config = dict(
    positions='learned',
    parallel_block=False,
    beta1=0.95,
    decay_fraction=1.0,
)
Each number is 500 + 40 x the weight over its row's rms, rounded and kept within 0 to 999. Layers, rows and columns count from 0. Numbers have three digits each. The size before them is the row's rms in percent of the matrix's.

# layer 6 MLP up, 640x224, rms 0.0443, rows 378-502, columns 0-111
102:504506485483473506470426570539378569488511585557503553603476486499508495549504566519454509494466566523481488460445496414461559475526459435572436430507504485416482497490454521458510508510549453447491480510504535584522528521497518531546512436501479567533473517521564438487546481488462479537571477529459503450432512531583510467530518512539
101:486586499560492522545536511517484425536433517484533511503477509520508477471448529480550480476543457508481461486547423525513470529549500497464443538437466504525503538513441569554479560462452536522435460480577428459513495502462477430534493518467488669469473486438525475505528477546410431463417513514506526465508520516529469510501480593482
112:492480476452515456436513375484541511550506481486455559445457506479544508460480456466540553584540452479581531511540519463504427486500515455468540480510492533464490458461511546477551549479531515511563520534464481470503521458440581555493534577512587460530551507517500537423528481498508454473493575547521508460455514483444517498493563534534
105:527541485493428483489500459487465560529564450478481479563441538467480536503467560469497514552497462503529431511514462510526405512489524516457532522469574527540419516413514562510481554541502522501387553472504504543558532466440512463536468503467520536589442502481467512472463504470484476525468546546628445453487504480488459443546470488496
101:475457451461407502528527413515452494439548482513483568535492489556513570518478496463515521467517507542572537525476484455428545482494554548519548523475546497565512448502523473468600464552529500471577520477469514488532538447477529523431509508457529536497491555557485499501456542467415498486479552490565552467559503560523479498452591516481
095:455534491562459570529481506410513493503522487464485539540485494545503540489495464458536457405421517495486505561527528510394548492525458477526463463524497460502481517477506604517505520525470452591486484521600522450488518495541439468554532545479553568502562423539459487475540497551527490486454449500487536438539503522547518459524562578493
109:502510526409502517530522496494498411507572520507501526525538575438533435547500498489504589540509478527522594506489469508457489492513483472526550506519501532483431504519476556494497579539592454509444443481496526556474504532574544531492520473473522541520438562512514461468549489550527478454525552397537464542463530461494543498502524509528
101:451591477517486591487491519495547566548520509471552475510602491528586462591489536515546504475501538531430494516532436508465529471476497475467566501487455421478416539547500530487499538482531541529440521541527498437478507556463548550491478471433571518517479470527520463464510509489493468493494534447441450493522520476491519419508511465505
102:487468528494471539502579510499502515501491471461477473587504475417512488528446467585512515557474534454504440498527519469566551474481506477518531515523491456457515491489507518443524568498474579524546506487477423592569467515428499481499468491538473563515493483491541468480548546581423543524452458477493497547548541457464488487474522545569
097:494461461471482497535493468513540501514509500478503522454466480501516540526491532576512539526532518560470505485535498412530478513528509497540448506545551517478414540535536552435450481452496511489501487546481548441457576514584477555624478539533507459531536488434432559576518464468480449490475522453523498515566406447451424518591474443526
094:450534527496528509464415582522434465486517485470476416560509519491513485476494501539528494585435519451522514468517449422571479525549472382479467524479537514510513453468506546508507471522462560494439515534528495488546543503491412467476534457466510526462469515526436550555488489576435566491492417494491445546459476498489483537529540490481
100:565464452454538479502453576478472495534486574475441441492574522476539517581487441517469502550421480478492444492571535534547466579583486506538454578504472539433475570481565444484529482511531486471525494557424497482574507492520473538538474493550439497460536454500548567467428467495454515526511503553462499521478477483437540584584466501468
116:449461523505544438487539535463490491479514487557489591427466498505507582434523485507526441528472453555491518494419517547472499507528493476528518509562454456510511582484593509507465582471577558445505483472517453453501489505494554527450488520557524489462468502460389474480458541492484577521499536502528527480500440463443494511533475494547
106:508470570561454522505567525534471482505525490447534509471467457537545495506587518495432437526394434459518421496487530480527588520488502491494506439463519509462433439475562427406480419420497535528521460517470557450545496483465502472507475472447439514497531520510538523558517513503472461509491556505474533507459440509461497498516478477527
100:440616448477514506509579476501517467454509505524497506526507522520476508500526499543392466600409491454481424531504507477536539549522484546507507475507521527458463515538501503523498483569486571505524474522462520492556496536472492521472506443502451544486478502454500480510464514468460577526513519520538536504474542507427460429502509472534
100:526499447542454487401425459447498474448487542490477479537534488552449510484521536482481512480490481499473565474510450458556551482476458477475531572415451488541471528494543597491519425496485512509546594554527515514523467502492488527565572523465532473467491513461488494528483497530488462485506557526501522555489505434465588566544545565548
108:523529475504474501555521465507402438564542510523479581504443558486414489446511490439490442518529471494483516478559457489576497489513508472528523536481506515468433458478512466495555462446513459536466505455563486475549523499527544511507493471529556482469505554483536532477452538536489455542493513423465553515533585581437581463512465509532
097:472505483566518432426434541468482579430498486519516498475502476542540506425428398543478484459493490458545470494600501466518526449485551462487508482490420441449488488493478506485525508502558452530502543513527497481487586557539526517467567484526540521535517425493507541468567459497451443549522511495472496511539495496535484487446483436485
092:511513519491454533456483552483512547475532569550474559458457521545491513456510471450532462490514517553531454465505557497532555573568496507552488491502513461457444512490462578545509425478517483486469463526530515496515486469428518485497463504497546468578455451479534537468544518444450490562493486485582461527589485501544502529448490452543
097:459483503427538480506442535545519441543411483495595536398450489465467442533514431578533527484566486567452502512539533478532496508532511506466498482503497515506405507492471540515504582497512423569458499526479521485505496512472470536471448531583500486552525449437509456569522578521492536539562507460442567449413530480445568535542524522489
107:516468495479513475482504517532458520461540523539571513503521515465463507441532485500530465524569486508481566519520493497501511463510552449468496504544487483500498464547529425484508508488486422549500513549533515479461515492469523478522491486459500494518468488497458493499480385483510512449500505435538481521544536494470557470561495547485
082:489484509486456486515611474455477486534495492512487466520423477507494502563374487480549465460418477524486546473477479455508440495537462486524418532487499469493531561455467480539544564477546503489481521542566451444463515502435488544511472448562464499550443554503501494414590487499463455395560484540462538473441525493497504535558507568490
095:483560537541537465482460525487553541529490512529482527536545514500495488543467467530491478428431484419532445465521476475578474464475478490493506434486474482554450462514503536498546479519420436532482555521491487544545472541582434495492537518454514534557471516479459408432503414489509452540530556528515543469547501471527504571505542575535
086:509625520555463509500533566496574471487484528516525484469532513561489472476474438554527522442445453453542530477423517464501440479536497517498537414512516444554582519435416471550540519524497481499414479423540548471541550494523465478532517546527470504464507521409506573505486506550524483495521466519548544517535470613456481489554504516401
097:522484513491487439516575515511484560523473524458498558523533483526500534560477514528519468570557507493516465421570563508450491401507409516523553434495477425514459479469438533443558562449480501518576553532460543523522559431475514534526499490499543525522457469547605575451463504469503563529526536520547471497520481487547445458479535484521
094:536554493491538554533579479465472438494465521560532466485472478539547471460467501546525496431500425587507546546488499512483497450449529448510514524537535482512442550542614541501537451441510553498528522541513530452542547451635519560498436491554470498497532538510486486448410425493506541473551503475453520526502437456476519492547503558506
091:506559458536590515499497470468482508517480588493481554558417522432517528615498461570419513468520516510517521480508509500519462462481488491585444539489472510554472490480527505516553580454520464476471524519417449539573484482494490532502461521517522494427516524462490532548482470567492515480515489464511519520528551544523448560420563428451
090:512517457478484442489477480431515509508455445534534546466479512525469534494551528511456545521492468517431484517469497522562487451545474542484581461461556486520492514535575561465491530457516454495493494532579491545486478448504548531544430532475439515485462492453449543511512500483450497500444565585501513500584509570517531497455489539516
104:488574461492489523452541428515532424519495484535461541480455553557494499497518585489481514524487481534514514443510514479558509532516466484493623467503505504448471458502518457492503592484525497525503437567502449489460507401453525503515510462518554483555501479546505496533470540459467443489508557524540458450552479528536506456529539519575
095:480484432472550525450523534484506563452543519481435484501550438569570502492461538498520490505466456464427469461473451550523547497456478517518553517508507506504541470544491512464432529472486406441439539546511398413529464513514470511477466527477517450506477550523508561497489527524482484553485554444515467519513502506546572520575459541495
107:484527554459497512508464476501507429524546476555443438535501471492470427483498496534554517515550471460518508524514448448532443454470565451454485488455459526535467509494526460515545531454549520615543527465494528486517512502489514503506471496481487516528516513553483395532543529564466503573451519499490409541529485474490470524534462538516
096:467470531513411478477467467462611528516447527494494472494556449510513507555495528457517539455479529442509517535447521517529563554469516425517486474510550477548441498528523462542496485494536492470446552506459535518553561421498422502549443528500489508496530540496503548516505464396467557425528510469532505503501465500518456544443480501533
119:464489518499413549520507550505511516447529450524430515503493485449418474512554471507426489458493479439495491514604436458508460448579479472415500535494431481526516502463554513559518492473479481542517527541539486561622498507514546483563426502531577579548522527497579511461455480565501549495479482434485461427464530486449468550532503503494
091:499447500391479538536464506460478572529488517448532534526396521388456533546537529440464518487503438496457508501525449507492420498517487485488515513530508487547538496567477527378574478551533475523556510525511519474497508488536521540577562455485484555482504496470491435544526481528489531560484513462475515522443480481488507511579469473485
105:441469512488541538557454459524480535541474475506546570494484475492591513527513468519515517569521561560438472504542525429460494562544589465521495451464492434482497513444449515471500475520446451461564530557523520415464513466478449545461562478478539443510529501543532583542523467548464502461577519424467512424509487485460472504528516493471
105:408531475472507547453542487493594428481531541512559475457513559559526472554506537497610586474502518542493545529488557520470468483522428543589448475494499469461490442565447483444523483444503508410463497452425482480494552506520454512569529517469430541517545533525501518477521529502514521535553531501500552526494515505485442454508495509507
097:467552601499498464498440469577478509444462560477558491478504532496393531497501505526475506544478490521522539493473475487474512503533484400488536441573566537534463478525512557518524564492474480503543550515487503487497473506460510510394470539585466439496477462494551531550499518539572495557497509482570506438437492550479546525463544520511
104:519575515513463486519515527479492469462555526481558529513487493543463550476520492480484452542481418591535507511507511478488503455492496486509473453453536495603442472504504469566568487503502410536524549508517478471450543511481517524507514483455560556494512450491487407470440501544544485530512461535541535509521499467477545529431434522526
098:454487485446542509519494444489533508506438552522560520522465452460525494442480562516568450517590490547512486538486576471511483425575488516513526477519524496508542532488432470545510525569560488461492513488523468512477492503466505522554451544429556485473467608515534456401534466475468487497475537498489475439465545502489547539468476585436
096:504500551545469447456510469515506532484534525547457512502424467476504519484498433564534482562461427511497564560534534542534557457525522465548544503491446477601512468501486546525514506539495489515505479463576500475479496519494525519513486385492510467548493488530511506490545470548503472598454543479530527423451470503428509504529392467529
098:524552492508579503541579568518494556443497471521511527495518502510575524469466467465491528497516455541459477477481455526549526521525495544493496465525470452443520499593494489414494473547592470463489513511555474512576470464465402489475497432523465566555470556479549532471502505441517516444486545547450559491538552489501480504464561501488
104:452544490493498563452478504495470475563535485462520498475592461455508478497448493454499394417450493469479481444483500473487530445485481454515445489571488558420483553528517505455554534465543459470472497565492420468542520539473454532433528484504542473514453498534534504523532519511433468461481573562497539518413478544481562478506486515476
101:570466468448514576519483595546480478529458536498536476452523540508500508458497556483450472510451499570492543471575470436544536570552508503521461493495456510516475516488461518498557503516484483469518444518474505513542514526518580504392472507441500499503541519581480566490436514513525518624509501517553483433514464516484553549513461514489
102:413524519533464489434525551505469532563495480494530498505469517474496610421491532487431462468464500509554551505521526449484512502516505534467553508511557536530449598538459489518454499422583503470491457499558511487467497544491545534580552549484515499469508560432478496487456453510438438519571564419507512476529533527525497538475494507478
104:502517524462450405420510452546525508531437410468494512451501499529512474475512580493477494576444443514541502502529456546511498444497479482600480497474467452500497491545497504464585447473532512545507447428511494443547415557485509459450509474488494490501562414481497525481479446524534508566461532435457549439485546509540544466572556466485
099:464464461453498545508489522502534527542525573560439483552499526538518490486510510478472470537557466476483471458561507469535520525454467441592477494467513479499513512488417600524523464472533495514514503463441539515451551502509487561545485465486570545462505455469501512514442522482479476597618537463503571518485429459496513504563468571434
094:513424454503524496499390534476442469504478510488442499546560465474585537469470489513507542536520472461470493514503563546483453516525564468601482471559574591444538454470471530534499498516521498503553528512547435548529510470500496516461454497467530448491497491488469485475448445469550442477558551535470468493467434523525525575411477506503
108:502423465528461514501434521457477481441523493540530547543486451444523560481465487489517519458498535557592532483486550467550453500543448455427432483452518490548526435478503503508548506470527471527603500487533447437409448480529523510467602524490471468502534516428534440509534435484452469539479418530505490473551543471499531525562464518526
109:506527552488477435455533515537503469505475516461514512526499476530512435519574461532555504509522545459508503464501547501473478544487458488507492487429545513478475464444541463456511474523492466508567544547556470460502501524403470496492478398459468539409485460542382465455474424524480496544472465479532548555467467515466484500592574507483
113:501546433395508531461519443453530429588515606509533524454517493516428485546495474466533548435508486507522527412521552475525543528572445541561468514594475483518451514546479474535516460471449498565560506537500512459490503571497466547515539429490489504465479491493509546539464514479458477540502541483515469466500438463445512493468617524517
092:510544523502440505474592431546428552482446454512477502440539507487458503453509496565497522523445549481517468529513510505523553519475471531506479448508539511478479505453550466562503510473449469425475503514503471435486477487454514526508528479432489523540527530397586430486480484539514566501444511449526557486525427554521419508556483488507
108:525598468443548519506446513462485480514560598509639553526475589500511500562533465437497510508466453539488550491593483442539554536503490462473448434579503479470559528498551507471496489458536464540450503488457446515527536499474483525485448452480464514473433514495492516447479478523540490506509505516536530541495474465505542508479462481458
105:463533477498449599484464418567445534513499566484482564579514530491484461447506514442476557546474517459491542534482577453478524537457585515521557583491565549406525503548439513454475489496470508475501542624457564433518527487524471527504542494455522491527439540525497558485512460463473523532553570513456559494514502525560531429535496526548
101:512448464490451520483557517401467493490549485455529489498430460507499485415523550524410424482542530484466483479445553466526583496505500490514515441501467559539389456545514449477488489512550462541495472565555527558469513431509506539545455546539510507448516496477459549564467528433535464504530529540526509528482438487532465533480454521602
087:491483525441478528518489520496526481501485540470575516551510437579509507512494443500496483513504480483504453521457556418478523508598491435477498501542528409488462506485511487479442448547501493463563437411531480489415428501441549501519487517459554442509502464527469561571484538508540484490588549459501508475593479478485533475472477518464
104:485516561486463554412498489401410450524541515521484567482531541451566465443460500572485511455566490506560522413526470424532500504562552528446505481487460492495505487510453528489480556469511494490487411525506458443482564476481529453463449472545484509545506536506481503551593543462528535451501523448465483451526542506510574536552482433479
109:481478531545494451468528513547432523534504542516495490480457423551493497548468521525566501573490408514571518523484477456473507495534471516479491436497476504488487391557464516468552496468508552552453530506482418459448529540445504558468534491523520517457523460547504474398459452557454532534520479490574541513510514521539471511476412442476
091:480502450507513476431546513485511489474556548518483423473468482420535545519516490554535602504493442486459494448468567510488466459554518464492562505508514494485493492504471483479523529510477483555477474415485471515526448476502528587550521505459483483507500491443629523556521506530531517486580559532552530478461520521543496543516522480456
091:494472531470519473482510465528533412458508530417560442512614486517500433443542543495533540480485517505485488429554446475467496514498472451451457560560484514516412485522495479498475537570566486542526495461500493445479517458497512481524461599476464567502500494481424533515491502501471535480500533556482502497511532470512507484506518490449
091:487477468496493474489454535545491538522443434516497548580579549518559492484566474480525579447521490436457488521470554507463543453524387495562500516486464568445537572497502554578542487521568499552505494502500506539475579485471482530498492459518565472512509497496538572572462481454445490526520477533443460494560454484526558525456531551464
089:538506510520475514576414474545559517565420455484478518549544507625525502538517486531523485523484443531604458558521530501451489530505478466537536501525468521517450532587515475452519496531501421479465549527500551452500482463441502447419467458570538514418521497499503545486555470531482516509516514568492488477476513569553542515483441540507
098:517529426485550386472510536456478519527502545369508448531538498577449528493531467478463551520484556402501546501471490492440505488560500560532537522517535496502397488458466507408493454487454541451493600501567549518522476442517473513476447533507569526502505500463445474477550541457474442557535441546479485514484475496530461463462516514453
095:458517545493500502499504436535508558512547556449494596512504531482418528541441485456500447469489450533517480487479537477526448487538537503507501549434515502530506499431440515500514446453506592528519485501576533505473476454469494570537503583524583514469525443517518575419503470418443448501544501530524519541495508516520555464490454525471
098:491523379434505432508472500481521514550454533446525512500508499478576455520544449439478480487543433564504534387545492477473499517529471520470513462549481454471474532507479439474473488571520496469534494489525431539524460510435462564555518565501558519445485484441495456542452477472558527567473542500465501481505471556501450500476496466518
111:451559458477461490512587469506495535526578563488428481520465503512540529474441567496512486552492584532520570495503449500497515512488492499523582540508537494543460485515494472523521525520514499476477578499500524511542481507540437536575533470502419512530493518534487454525579452565543525506479494440447555487535433498490476468469502457596
112:426557516535513583460509483530513499483529572510523513488548528470475527500525512426575567472525486503517564490596485466452512489539497485495506485513506412486494525519448519443520453498550480541463573537458497448525504497475485504502535465547577521517461454417470425447501522553471540466498526489461405477535451461499492528559447537431
087:504466444521490535530572540506481519523499471524508558464460492554457436486537570536465520548489442534507458510484498517564508510578503531502526541450510511492513528500528463459492503503517465522492513551498470526520491481491457531534556519519506520507559461498471430515433567527501524468410542564494544549437507567440548491483480556540
104:512552521494494627507537496489504564494539455467536498570541518458420437499481416575507547477462455441481480480563459497491470459533525482414496555546505526475555574452489540494498477476500470535539536556497524516467497535493516483526480490506506515518481573522497469549496484557465513442485505461466508487529515486507437567468497451461
107:531474504462462482441531582430480501520460547527494423524513529517494446501517496537525489506555589585487468451466480476487417515490417506536460493511558505485494495435521542444473442506430449542490522523514432490555494432537537465463491576503454503465501446533495437567502533544552485532536416514465549485499483537548464471490450413531
101:525475436576552560508535465515478541501530497435510490446530509409540470466530455549470462484509511523577524412480424455473532487552449537497545428534501549535536478565460556501520519522522482527533498548476528480535559448464458497447588443518528525506452447563509538529506498436518477485558531528442524536500529536552479519472451576518
098:467421430532521449500571464443522490483501543493585457469465559553557522471458607525490468492465505567525531497498467497560504460555515493487547492462504496509460447548522556580512585502552441529519481504532460454469552443440449497452483531509510454539498491500559555514513532516433566555478482509521536495527408443540441452505499447433
104:455479487477548462540532452562494535468468529538605544485496512470491497528495471494499618438586482514482561455559529479510490513505505538481567488479513520453468426468447507536536488551517463514487509480443554595473492502538467524542541553450531522497456500504484562479521526517480572375508448535545479558497510538469487537583503550502
100:551470495446506448540474425533458489521483446465528487454466460508522476461434541474468568493568533529549417499457539424472432537473464538472488521491542538548551555558574465519518576484516446483466478416451450455510547533490537499458472531603573539528475460462423512500557511519498495559480486545487567494501486522498457497535536490578
108:454490507508442485507482471518534577542584504524472487468459450563423494460472403507562478595501494454546490490453496482478562491442448492551539473536474493600533542502576538468453461480500470577524524504525465466454520522480502481568558577465566497503528497483516587502478480567550538523440539485479558462509483524479547527538496531496
095:495519486437483473509450509508519456513407505488533519453438523500515506458553481559486523507515520483534488474465502499473532440503465449542544498530552470513493544540538513513533471451486558418582549474512447492494538520495465480508428418500515577460507519494453529558517509525519500504535493563476437510546479490445494532492455451453
098:482551453474474495488491488560495462558527490499493503457473463432505474483477434520524483585456457418461517463522587544546477488537442398546483432441552468471515476534542519505479553437524552556507610462486474444487522498516528469502482537550552457509422545436503425519492460548507481417519503508480493539502535473511545482505521628444
109:544490470453487581549452471589543435501486528550501468532435514555540493461537553479469437387480468518538555473499535482508520523539490462509548536536504477449497600475516522435585462506557510525480549490531506471506484553511544457511488577478577570499458506490407508537564485481541456528463500518451492497468475523516442535564442578429
101:470488478459474472472514494489502514519512487499456439460482479508542453513526499443493499549447461488486577470538538506520533505538499484491514483533456448482522510483477540538469480482531509505581514482532494542597541491541445493483591489485474502535463479530523505561465527521433515466551597383553514442473507529554473552509587460559
088:474487448557394436515505545528566525497491538469443498507471497499491540502494495494494515528488480483526497457464545505482527445542426509502468563458489494487521497490510521514509511516519497515455536556498556508448501482451496514504480573443538459562469535551478524619539522494541471464486526531465539530458504558503509449428552504473
094:495539501468521486467478577450514564558479485568479493454471503529489468512470485518481523527504420493539532475509498475518463524490493543463509428478551436527418529506497468414486449520535509509539498482567434518505467502533539573510540465541589522514547483464484532496496470506489540500529533462517524446507459456571527512496494495545
101:477467452497539532421474415425437533473499521462455467590506528483562493451545511433487488455566461528458505484511441499546510469488532482515521529488503559507463473531538483494529481601452536509469436470455478483483521492541549613514528513474500426466524523451517505490528550566524497516513497541486499459508556494431485524537463538494
104:525491424475496510451490526361477489489559528541421475491541484592520584505515468476425520521515515532507538585458560487502466466509549476548551537501480494437505492512416485483443418493553535507520507594503509488455529430496511500480448487521499542427518596578467518483536541471489497417504535519525496478480532571545461511488527531503
114:502480502514518517566537468417587472491447445609489433497452457439563455523536422447496518504515485505552495495466482440483530523474511468508467483554473553509583549534529516553491509522485482516519494427456496494498520512488536553567546458500528589454541499503523556461475487509466440569462461500502445493464484541451559496590509514445
094:510484495530531421450537511512425510548515456473533513515569578538461596558499496487462549503475580500469491485524491490502470507488578527534552452512482455420416530514449561522524544527457475498510445520576476527458478487480446579486498546537494508495527501494476542465541523470480448522441457486429554521462575526443487577506482558514
094:431539477536495535500454482469525569614519471453514500446545560533519512408552475512437511473507471535524463505491464569534472485562511548475555462541523575571512421463517514503560465464498505519459532482472583513573493466542542522499470501468528537420528520561557496523509539510463439571497552524471560461464490579470495527517494451554
098:424496459576493431514545467575454517481566493489498500576527558539478493536479496464474475473438475513549505480495511511444490469486452515503530453529492509494444522486487507495569525446536469484562487510493527450499558466503504503450468519529473555541502504524609488530514468461536590531460541442501561457468513448478548482520557487460
099:530500566580500510504468502474486534444459557484528490412461510489476535550482489446470470480490468498491432502467512483592501497485523453492477443522416539531629501448524468576472477461451473484502510518525489516490525521533446536578454589537495549506524538523482448520507499523433539535539480462480563492478504548579563517551446539453
101:487506447490453460458431473505444526579597507464443457518532519500460525525563423549514477568469539518429541541447490519478487510497523514491519494468483499510498507520537471515514559489555505495476540480504500464446455484529550589455464486534554537515609515520475492550518442441446488512488534507518484495482508470454453479467571492515
096:489523447550532560489431488540529545538440552515509502493446482538501516472452466480576498494494442522455507504493438466442460422518485493502507493485493443541506525440523476513531515570499415511400520508491510529474486501502401508484503449506510554487512479422488489468460527473487472462464477513436474546522498570524453437601487494556
104:528535492484507468481464491520436492574458501546517555554481491489546463483516478479507475453507512544490493484526434517496503595557436500479503575582397509509497588525460519453458435503497530527389516565480483559511470482518560458459487458517467586533497577557568491462490470520514448464510512462493456528505493515508526570499447530503
106:441549539505506486502475483511477435527501474487523433510478502440540489495427490525525516483473509441521519534427485518513518521521440390528528486537479600449520455530473451526544512493559508554500538480509392473478558474537489491462462514478470554520454517502407408491587535531533509549509530474529497507500454529538555518495497464544
105:491540478487498480581594405496455498516511535451500546446458469475499495445435566562470489489472505538519522477449480455583547511554536507522542525529533473488522517491538526488451404438460523539545485451474418491509560528552590507426542519469511541543457477404483537537501475527502544508526493517486459502547531495462524518465473442467
099:483521553490448510485585476492510447534471487514543544442420497473526444525488453495563465471482504514409449455441529492482457462560510508522459477498538436506545490505431463482490515492515524463501473535568461491442461498452486475535563504467438484543555577550561491452468526571517541508568522499505515517473437487538528502469579508441
102:488506461513528515528479501457511531417522481511552478529518498563534508498479417524470600405494481485472496509462530452498484535513509503569559506484446523451477489449594512513472451462517422500466479473422461498396503511544501463492487543491558501474430522488589498459497504463555518432524453557519522550451467601517509554449504538443
091:494455447488493480512489467526547550542560542505469480531495518485473495461502428476525489470512508429537469499546542478526544555534482502457534521530476470580442504551440455489456497455532516536580505451538515515483541481391547486478551454489507503548455497555468554503563388536493518534511556525488457506504420529546478483471549599450
104:491517474543451501465537493494496421448529482426505422514505519469559489495458528528491591470552521503495516521510505483490458612528513562543485502495560429521460480483520469480534502555500469500499519571523512442492481570502497619509497426474479518446462434491481433481476475529487553438531521505486548477484524425520507530501490471538
101:490500430543405498487451487498507485527557528493496529588428550542547478519552480533576522492469553548494482492542434450486534495546464555509462553497548509527545470558509481606495476556509399497504444573503460387491548526436560500538594479481466552461441500504458472533486553491494535501520462412514446530521497518518412532450522507511
095:491562453421489490495514521478465510445491476454484476468452524482483449432488509487456526547559536469480469429489596498447483534539489489535564529499482536510599402486563434485525503503447467490502466502477448571487475464558501470452495422550516577528380448481516540505578508493468500523465472523441527459513553506456490502527482505522
097:470485527546569472449505532472483561554490404418489516503562533424517499477517487449483517430510509497542491454499513498485489464495508513567495484553571454508466502478535500482507477490522432557415540509529520558517548529478482562553480512546489538530482515496446436510486481518496463495507449486527515462428497483524416500583537547432
101:562459526445486542509409496557392462506555513474517439535462514552468458417477625463507522510524547474533464438479449527528477484483487434563516502495573473523540558511511531531491539472528512536495515501486532515465491421531481465527586440476516586435496504548461566487498446559431521465492519561503502449521537539549473472475400573477
100:484573496453490506458477497497422580529496549510485456565516530545461461509413534504527447449417478497441462436541505513489463476491484487558592445509517503465558481422490552458532530526523532538508582464556533569550494526495535513518530507503464482466500575554456499462523473502487547515517469523495522584530515535462513496512470476528
105:484492517530525522479557462536484498501438482456490501451468455460553488542587508480496479502464425552519501498436456446432472562549533436528559483481440469508537525525526488466485513495547584522583510432533518485544603451543465466544457498526516475507415438490492596514482499535433410512500492446483547503511537507443480499491459513567
097:564526484520493466478464590520490475522434472507440500471536521484476517482485532509516503510461529387503520463537427420475443552512548461522513556450522612549501467465515617496523408540479453491498515532528503529464520574537475545507574522427487537493450470502561580479480474481469533494516506523506459490522517483517475552459445463502
100:519533498583457444498456498575489511483454517482559565514489487511497505499434495427517464495541495500493510487516474416506507514500532520478511416484482463548452488531517500430540555482553466451475503532494549496434458479465519576484476502460483566442508560564506520510550494497552545453584579518422449402536447516488546472506472461552
093:449452529540491515457515517517526620472548509516516490541468446483530584456504562443454538511524491504559465518520547482536571429499472522456491453523467442618527509519492445508474427449467433449521425568479551508518444518513520462520496494500468546467548522554466512456512560532576513433496531524496480429498461502496529568520549459567
106:529463444529453536461517521516492546467499463590493540495499553461509520524512535499449559495541465416554473435581423444545422472495510503461530573505543470538532451453420553496520551465565510512497493557528504564472556467519484518478479475418488530455512525530525489496480562478442449492499421466540552497476534509496486534452533537527
097:535573503492475582473556513484448550495520544462532518536495502483518531595456610438514521487474497557486484593514499502455471501529533501526570502451519451594485455463499520426499536399533539510429443520515509443515486552477560472486562488569438543473519503498484515499485457521530530489458517482462511496452575540550479573464441510529
105:508477524524430519489463465495486482485438451532527542524474513400535508429482508452462563487473528554564504499528501534536493562499491520514547554473526465512473519518555521544544502471578529564507530469477544374520544487446482498500565476489462533533533486467506489461522476492507562555486527458494552545472473451471559491527419468435
108:488472452516476575490521480467497493515446588441458463546505510447510555503401534466516413496537483500493520411514438446481502535452477453490493401557460490523500555490545548569502482485478507470404520486427492546489495580497444521508485471429510544547490549464465494425564470513540458531477483476513556524545496543517558518551531474475
105:453505517439547500444471469466541506481426510535564574617468492532524507524503520486485474530553481529483463436413492516458402513483527454551478444560555551521500538506545557491517456477448482490491471478578514491482546400481426532494499528510489482487470508469520500516510485501456530499423497460477534485460451466546435459479513498531
101:507498479445476590472550466530465498484547488502533529423447467419534463480523465557554525563513467559583491485385487516474466504498448534507529498455533483564449495438508418458613427450403500484543452499515536551483491516484509507454489486518466535467499509522521548535452512494484547532480444519558454554507490524445472565522494541549
099:486537466411511533461473544526503460494461508531560548503473572457510476486487492502549547539464460444515521509419547498520547480493494480571524511517540454545528482496429455506563519571539471518560450465439464520500471488555485565433452508484511510542506510400485501472477539469440508561473528589513474508507483602525458520490459453434
099:487568508497515505474563535551494508488507507497507504558493474501456490446488517490496526507497487439455442466457466518568468484534454423476474501517490508465549512409481555469411517451513468551495439511496536558568531461534486540432425472479462486475480593523614512459431460436472508470456561487485530448420486445475505463577531529493
095:453480548491458553556486546532555514560517456485453550563518523508522507498386496506492477517471525530458493443489542488520495513474482453532487481515573490487492504535581488515536565501528527421475511536475467475469567478488478533484501577587516516519500501479496516414491472447552498442464492536463583466403462493491455483516509510483
103:536477497504517459527503507491499549575575422567494551513548472475537468519424502489522447504461528451483542463478488447551526506486503460527536463503532511489500402436476524520583502495468525500464528401472481501543457480483564487442526437484474513533470465537460517428584458406466470521479562471449491432477512491481489516459552576466
105:588572567476558455441444506534528534522514509464520488485508515530497518592480499546505533501472425457525464565531588511493491474514499487535503531493495446452525407524486503463522500505526467524494468507534583473524397457550458482470533437471463555445497545491515516515534484511436418537534500453379537508495416500533532555487562528466
098:544474498540509467511548505476481511520531449458507462588509546457510515503437457518547564492526482488428462432509477498507531465582428426532526532444487435529505505514508503483520487552465531478524496523473460540449485478474489527487492527427466511563482539553476435516438494537496549541366523645448487480549458488542457566483547441527
097:511500463460522534506488512441478536523546492505529520504546558494517586457500502452509591557461459427453531447480532537577519452531436409484488481523521495465476483481494503536486557444547534513468490552555540529476498450499438541479484529548477529528491507493505510503561452445510539466483539418522445491531513534454550536516479508501
097:487497475466504506526440506365449525493492472494524497526465533529523426448527515558533505521555486567447479507451536500515535468509526510469435560551505546570381435492487516441460509505604461531500443465500466494449479449485551497416498568523529556460447521466517539459452506558489554488478458474516498510537500540463508499506432443525
107:480456489506549537537457516529436532459499549438474560407585459449449481410469496503549488572444542457586514521462493483528504501558475496484497495544477492549491531513488496532560456527446462585458493518572505553494481480533539518529496450499521444430471491458500516473532483435482486507550491553506502438468520527531489495528454481432
100:468510462541439509505465551524460545534490485526572513470521476412479548541470473473483533553474529506458470554490558395469462486489521518468503451507561446542512464508458442541567517473535460545548545477426471424463510482506535520501476457545461478558485436558457442485461525534475479475533545561509501567545546506577456479529525494450
103:492553506466475520453505468559463456555467523535466559536569532550462537493532505525475547553540543445473445576481537473501536479557443477554579531474518534525565488462538396447571473559576530432452437544456500476512453531512468494475484458482499445585466456446450471418475504495434524513535516519471461444496479470489474533504420507480
094:523498407489455477526502453518590542523536502493503507477513468445536487507437490424540455529548530506514499520533469459554529459534524486469517410566501551542494480437475460515563514469570546471492478556522508506500512495526529465514440516483491499472470556477439426558515412520514493519442461535535508539473560546537461569439449460526
098:520581466415543465467520486552527465505569543463483531602479475529525501497495435514498562509510547479535505488503478406509490495437511443531513484524533522492448415534500532503554456559526478470515457488482453467509537476533475486527580461510474553507489535464503475506627424485531516412482460503469523515552466441525515443518479521546
091:485486529426472549404545484525506532522478521520488430506459477498452453494445492447470511562443411502541512479456544478471429501502512445466596515420421603506519472471574444550520537560454445498513553531471517450509509488491459524512455525467494535467501470461484511613579518457484581535528533526549510494461524514451533559427458495474